{
  "n_layer": 14,
  "init_std_up": 0.0224,
  "lr": 0.0025,
  "weight_decay": 0.16,
  "doc_mask": true
}
Each number is 128 + 24 x the weight over its row's rms, rounded and kept within 0 to 255. Layers, rows and columns count from 0. Numbers have three digits each. The size before them is the row's rms in percent of the matrix's.

# down: layer 7 MLP down (transposed), 1024x256, rms 0.0762, rows 151-181, columns 0-63
# gate: layer 7 MLP gate, 1024x256, rms 0.0832, rows 152-182, columns 0-63
# up: layer 7 MLP up, 1024x256, rms 0.0781, rows 152-182, columns 0-63
down151 099:163126115146130123119136173141046161106094151178098112136152088156087124129138137142144147133161139100092118126166111130129109130145147138157170139126146123088133133153132132130129153148145123
gate152 092:125121146154163117125131128187121131117129128132150110098105124111132114128114137149106161121120131146113164105137124134125118105101132161077155136110177119148130165100191124137091167127123148
up152 099:128104148120135166167136125150149120141133181118112138138168154107088134110105106137110132119125103146097144118164139113120148110077107131138093098172140104170136117129156151055100122105121117
down152 097:116171110145111117128149091162161118132117151163154093115130170105117150108132140132112111128122137066101127076131126117166136072120113118106081141135125090126151160163137111120133129115169122
gate153 094:119120101135192115095121090082125124123131093126137186174145145149132117114124147121147146151172118134183100120156133142119142101107106150128137155124132125122067129125163132123107125153165107
up153 098:151128096130161147101123071067119118135122128142122117097148147077116141148144149120149150167106106144105164131092074138136134135160111137104097099145142084102119155162097115126159116177093075
down153 095:182144157145121155093123152169166168154106144168138100136122099106166120152170107089104109162132144127114121113126191126149148100144144117157081132134131137140162126148155088172162155097106127
gate154 098:147091142124120138101096117136102118128122145092126134114101156141081109092125126156144137157134141171151144175116142127125138112139115135137163120179111161113103117144134119140138110107132092
up154 097:101094117141118134090145147161132138140111116111134143070086152120095152133107151085104119131127125169175100110110115104157141156150160128145132130153144133107155144120111103178089145146108141
down154 096:162145130078119156112103117128157102129127114125196131103148129128111134163158152100115142125129119112138131141085159085137130091132119136134088144121150149118108113131108097120121115094128140
gate155 101:121162118122109096159111128120164104135131129138098129099152091090167138133157117138129106139114128156143163139137127116147096169136089114115145111165129151142123126089106109120136135136133169
up155 105:113160137105134141116153133144119128169135147142108116128149141133147086157132144146159111101131123130129155126158136123104124134134137161177074132098154119171092146092133142105137118118150126
down155 106:111127146052118138136133120152160128124178097151094126160094107161106138138118096127107155101113118132116139109130117164129132154121153129155124099138082131159165110112114127149116099148161146
gate156 099:098079095082125119143090148113093170145111152125133145125114127154170120098098125123134159113169143148131145123138137130144107141128134145123098117122176158127116140093163150113108139110151074
up156 100:134086138171080141150095160138098115106131138114113119134144145100089128132132133112136123096079167113145139149160140101155125135125133122166098116156078139138086077151117165108113132144097130
down156 098:173124145138142133100165141117147155167141102138116093129161144098163151122144072100118131128148121116119106100113138144140175121124123154154131111135134113100153118141140153127178095146146127
gate157 107:139127174134107151165112113055120130146103176139122103138120079132120123117125147141123101182123127102157115147132095117166147124120152144118148124163100123087103120085111114164116115164165114
up157 109:120086088121111149135132146144132124168101137120126165127153082137113112088117141133169156133068088104102140126119135134139158138161104109149139127168171175107098091117146132117084108133180122
down157 110:139141114122094129170183073113104141114125093145128086143128132116070107151132123161072099135139138115127143107157093127170161133118176077149149110163075124134129144114094115142155121107132135
gate158 100:107096100161086123118110067138164121120155135139125133136148134105132088133100134139159171121160110135148117116132130082162133083123167119138081135119111142156137105087155103081100112125103138
up158 103:154086077117122125079170147130118152154116133138126126119186136121104074170131158159107139148069085158169134107130103097097125114131140148131084137123158122085125118126096127138175118121128098
down158 106:137100113119153129153136097141146154136137108132134127133153169078125100166118151174165106125146109154134195099113144084132161075070130101123124137171126125085135138074145118149120132127080139
gate159 106:083183144094117151140113085121144098129150133119162147165149117114148142108114093140106122147133155103122124117129123095072062103108163114115166137165151144150145141109123100149153136124158153
up159 107:121105112081150112118163127120086147109140125150107142126105113163103119166157086100157112123116181124144172145109111120089134152109118119146156100097152143171151133112167146144101112118105143
down159 105:112057112117136149104114132101146119136166149118153154099134115140122161150108176120124078117128107103155170121126162133192117157157111126154099113151145152129129124125129143128109110109110139
gate160 099:077165105147153117093078145148142173152109132136166112193128069132153129167139109146114132104112127141115133134129130112118132105150134114141133130136159137150146145084162115093119152118120102
up160 097:124134112111111125094102125154115153143126161120156165164107128090122138095104126100104113130103110102095139108122133110114110120142139150126146156121134121086142133116150143142170171117142112
down160 098:139175128173166100076153142088113147119098129161119134118139153110158138113092134093100096094162118123170159125133154133140116135132085086124100145079132111116113112144096149140118121115150147
gate161 093:137133135087162150118079144118135140122148162104112177117124143159124143140121152137081149099154133111148125123111121131124132095126184184158150159106090116106122065139166126149121124109165067
up161 098:144157093121150188142093123127120142185092142127157115097149141148127133123135107141150097107181121118161095131126155107129102100120128122162093134161079056114131137090125156127137123156153110
down161 096:116147101069148146165113138141108117119142154155149112110107129150159129121154113129127119108105146140164115175168127144154103110099098159153132117145122115093139145160124144107111136125087097
gate162 103:139099104109108136122124103123146135119132119090097118084141149132143132129142115165151108125096133140129119148120122128109135116115139108190128117121124138174143143131136167113113120150134154
up162 107:130131126123109105162143128106111151148098146116101112109130121118145163102118092148136117148140112118115124126093136119096174095145147134136137100110063108130146121181123117115131097147099120
down162 107:134167170089142130139135165151146110123128103109126138153139135100137131103111166076097142138098110148118127092128118119144144146132176135136123088144156100108120089169103109118110097152112157
gate163 097:128153157116075150150117072153135123151137123103068160146130117126108142156088101128065119111136113077108105121132108127106138119163092150129119151208103124121171119126095148157102133141142138
up163 101:153122134154140166142110118096135128126082121139089155116091139080120136122111150134075085114092084131182124114155138110143081161118123136130116134147164107134144129146133100089092117115121081
down163 103:126100131143172145095102121154146111116114141097114169102129145152126103139151110139145162184132102159153092090162136106148092128110086129144119114119130100140145119132119105087103157166158172
gate164 117:161146140139096114101123140141134161153138118125133134121154122112110170160135127146172136118114154126100123108104078148130150129109131129101121147137151117135149132132160088154139174076113160
up164 111:146141126108104137164110119119102129093131147134116164129094141133136137114130068100114147142122132104135106196116128140095146135148168165135184105103159131094141179114140150074197099153078137
down164 108:148153113095075117144126138142093110155162119115081126104104127115143112130133132129113136095114090120132140088205144087150125100107094152132084149126101140105133106150076152138080139143128128
gate165 109:112149098097083070134151122113140167196110122128116121125156106108126094137160136116122138143117117102135121140175089071105106127125096153144112120143162126146119151129172084111143092144109156
up165 101:130142164154131138126121104082129159145110143106073134188115132098119096148078104108133137148179152132086120151094098112132106152124148129117128132111120137133134117147121086114121156075102128
down165 103:123110184146143124119119126101131171176108121106109145076128139106136134147083129157113138090109078157184077112130144094122089147130127116116152132107095089158109129139144115139162129109105109
gate166 104:168102130114169149117136111150155149127144114130149115068121127144161138150130108109156131129169122123115134123095089105117124148127145103119102142127154127102144144140142110158103129138106111
up166 103:142137118130135098133103088145133100122104132129093153107094139132145123099088151123127148128139136159179133094153138119131123121139102128122169135147103118105101091159137152106095093123138102
down166 104:136127163139134131128100152149150149131082114124119117124173120144086104132135139129143115151129161129145127132154169129102093112098107128130138064139190147092102140174100119117148114093094119
gate167 099:118135119120070123132177149162102150120121113076102141092134102121146117146132082146113132126139134124093136165091170057095139137127146105091102139084159137127134099134130182149147135086109116
up167 098:122073090114168132177130120172148131147147135130156126144113153149091157141104145116121130083112141121157118137169125145153115190082121152097132125126140164130164110129137079131130092142170170
down167 097:141129140117140128122076130146107155122158107111111122144108130139118142133108125132120140121118117163146135105131120101130121187119139126100121117143167166120178154107131149170141150161136131
gate168 098:132152158113139133104117127114100132139152122099133171194135084131127122183156124137124179148167127120077106157161107092136107124114141118125128148142126144185108128125123160136104094137115126
up168 087:135147145096144158093146158086135099084132109149148107183150102111106130155151081136113124131127102101131118177121141100118121139127111117118134129145126151175099134097100154099133099110136103
down168 093:118149113127108117097165138100129134072145149132178129090077104152119131184103098143146093161148130144127118123102112161128151163151116120104108091125115132116131114113090121117091092102093128
gate169 104:137176105120151111119138080111147106123132093102096094152111131147110130142122123153128149156133172098123152170127125092174112105126133129186117168132129115123112166119141137172123189143135169
up169 103:123118124120099157076126127138153129142074172134094139159110151122179146159159131126162121143134158094163135143133136143134144140126185099122186136087121112153141155154144149102129089097109100
down169 103:149116114093102163155153118159127140136125122106121121118106142070067149154120135132144112145114132144136114133133159070123119137153168114142162138099158108103131118134109111154114119108080138
gate170 104:165113119108112136097086099118135152184141113080099120170132135117127127135107161117109130127128116149109110137146138085177154137136116174186150116118133140114140120128167091172123105143131168
up170 099:122122163100102111087116112114126128134106119129115158136116102114106150107146137105123102137148120145100126116122132090176155111155094153151161100116150135112133134142186102151116108113121121
down170 096:078109102046121126113172114117120084117100113169111134150134150112114145109112102137128117132133128127119103134133125148139128130092113150160110097116122141148119156058116120128114093156136073
gate171 104:127124122105117110109108153126099182122130167102143115133100124139159108174087133155140135135183126117106173119127141109098113101091084112120108193126115119160116154111132125143085120088120123
up171 105:142167134124096132128121125083146114118169169114112086118153159149138074135139103150125128127105097094140219096158109114133165116132110125162125141130129137127110134105129101164095089179080101
down171 104:152109090163103125109113137127150137109159151158137117097108149161152135095118156116123096164148093119151111135127146107130166121129150116100137155111128157108125171083098146174127111103114109
gate172 091:097140156134145137125119153145155144128091127094143126143151166132157163145191092131129144118136110113092125127128158117123128160105207135143128156146098144091147132135117162126107130095112154
up172 091:108140162119115152147128147129115079123144147132100100098158122147125123125087130105164142174097144155128158128125117123146115106139128119095077144144121128131144090100164106114137107131169139
down172 093:107107113127119115136081148090141145162097129104153152124147098145101129156142151140130144133079133121133075125106112125119106140098155155134096127131144120160130146088118139134119086129131128
gate173 097:115118125135125093115095121099159159135115145092111124141128115103116155143101147116119140107095144109156140099137125136104130097127148063141107118219134152107111123116134150100071162104119123
up173 101:144126118097114105088130117144154126140104111125126126103177109133119137157083165130127119152185129090130134122120100131117112154135099115160149116191100134129141107123152121135110149151109107
down173 101:136124099126120137130124169120155126159110082106107127134089111111116107113118173156155108114129141139145130126102127131064144123150136129098124129158162142117159129137164136121159140106154147
gate174 103:121130125097125121106082143154120125145137143115089145114111105152134113164162177173086111125141146094128121152113129099096137106134152148100116114124115153122148146083148105147119165144171109
up174 100:092169138145129148138146145154084115164146124131103145132099097159171143127159139133093105157095126138122115110150157106126123071091124116107122110137134113143100148164147125124116165119138087
down174 101:151151160152140114110148172134122084107121135133160154155125139116122131098129143187154060171110135107119106097154138099119128107194141138142120134117155097125103108105108120174162116105143089
gate175 100:120135139117117142108130177144106145137127143076127142147114149092150122152127152110183160125138148133101122141125130163140082112125164115114130159144108111123136128157154157170082104127130167
up175 100:094093153142109098162124127115092176154097150118160103143111075115093085139130127129152109153148198134133125148106168105151130156178131094163128116128138128109123147163132134144147116126125163
down175 101:139095120093162135127120134129141098126086115152135170086087122143143149108131110157149115130141077149144122110099124149083146164115158106099120123154105095107108124071113083164145153147154112
gate176 106:122142145106099153176116140095138111125144186110121150132170152112056151145150116134128129113191162085123153118121127078119079071125120079146144138163137159151121132110112115141102155121133128
up176 105:122148134084138152131110134125137150116132135113090150104152141140120128144197152180129185139096161122135107117100129139120121107144086101130133145110130146146118130139113088130090184161096092
down176 104:121132103156165128115165131150142121171138136100133113128136125131119133132096148083154156115139162106114089084128140109162117121151104137094139146128161115124147133122114097150109145144116094
gate177 098:111138130099159146135163180141138106144111151142124139157162124185150118122128146107131090106113124089132097173113172072126138088108128136120157110182119087144107132098112139127121142139157143
up177 093:118128141128166114151111163112124107088117085148144154154091113114126172123144137120131118130109122140127079086100161167139160140112119157123165155095118094127147103173098141155115156101171170
down177 097:103058163125099156161141094144092142146139127124105143104166133136125119049134122131143139137130175137163143128130076141085140121127096119121115109131145117126139116149151149134151124133097153
gate178 103:136177158081091121134094083163147093146150151100115145135111144094136105163105103146138150147161137103128123133107116145124106157108122143150156136114139129146099116144122104146140131145136147
up178 105:118104126135104158116144151146122130119128095127096131108132163138141106136135131091147126164120094153155118147103096108102162150150118128145110072136176148123084193095125143129114109101100114
down178 107:117138081143134168135169150142115148133125106211133125149164125146159129105131107137132151125113124128157091161096146091133155087137151162111150082120148176099120139111107160150170103129133104
gate179 102:140130112110120145166083124162161121158145161128117159128134129120112149134147143146096172121114137142140087143154171075117187096113167083094122117161159108135091100137144195129141127114152108
up179 103:140103144108094129149156180139128122133138129128131154127137154126091124101127163152112183129092172084108197109107083178098102136131097156139099071129129125122122123187113146098135171120139102
down179 098:166151082141152143120133133091158119115106103096142090101139121114150120105108132152107122132112148132100120118100135143121118113125105124090073116151117157138137134148103109094128130125130150
gate180 102:132115134091129119122153183118159133120107131129108083158105122092150070181139136135184129114120138114128128110154154135112145134140151107096114121112130134175157139116154102115129110154144149
up180 103:156161087112140122067124092103090083120151111119115122126152116122107156110134125089125150144140099080146161131137109085109127115144113098155131171175120111139150143150112088124148167116120151
down180 105:132138082121098143102133144100099119105168138123128156126142109163139139147146150118101127145184102137141110076106098101134116135156142130096173100104095137170133071121105119149105114134157096
gate181 105:106128152136152156183117089152124135118157172122148131144143165128132099108145152186105120118149142117151141104124110099135113079135138154107157137149096141155106143125167116121123101166160116
up181 104:113127081164115131150125149138162117143127123127103111122061151129119126161131148082123141146113129137156101149157142089134090130122180157111170115104128180132133151118147172168116162135146108
down181 104:181100127106094157143103142104099129147150123174164168133166142139127102126106127152152117142149136101127089102086134110127096130141055142115132121140140136114127137111151158106104134132142152
gate182 106:158133132110121112177124110123112118089127150129115118134156130138096157111066164126177160174144152121102123126164101140133121152170161091132134114126097116168129106131138113109139144115140116
up182 109:150090122092135107078108169116128123127147160139129101106157143142144136138114159155168114098134132172079115141096138107150112126167092117137136126094138129147066124123122118129137131140092145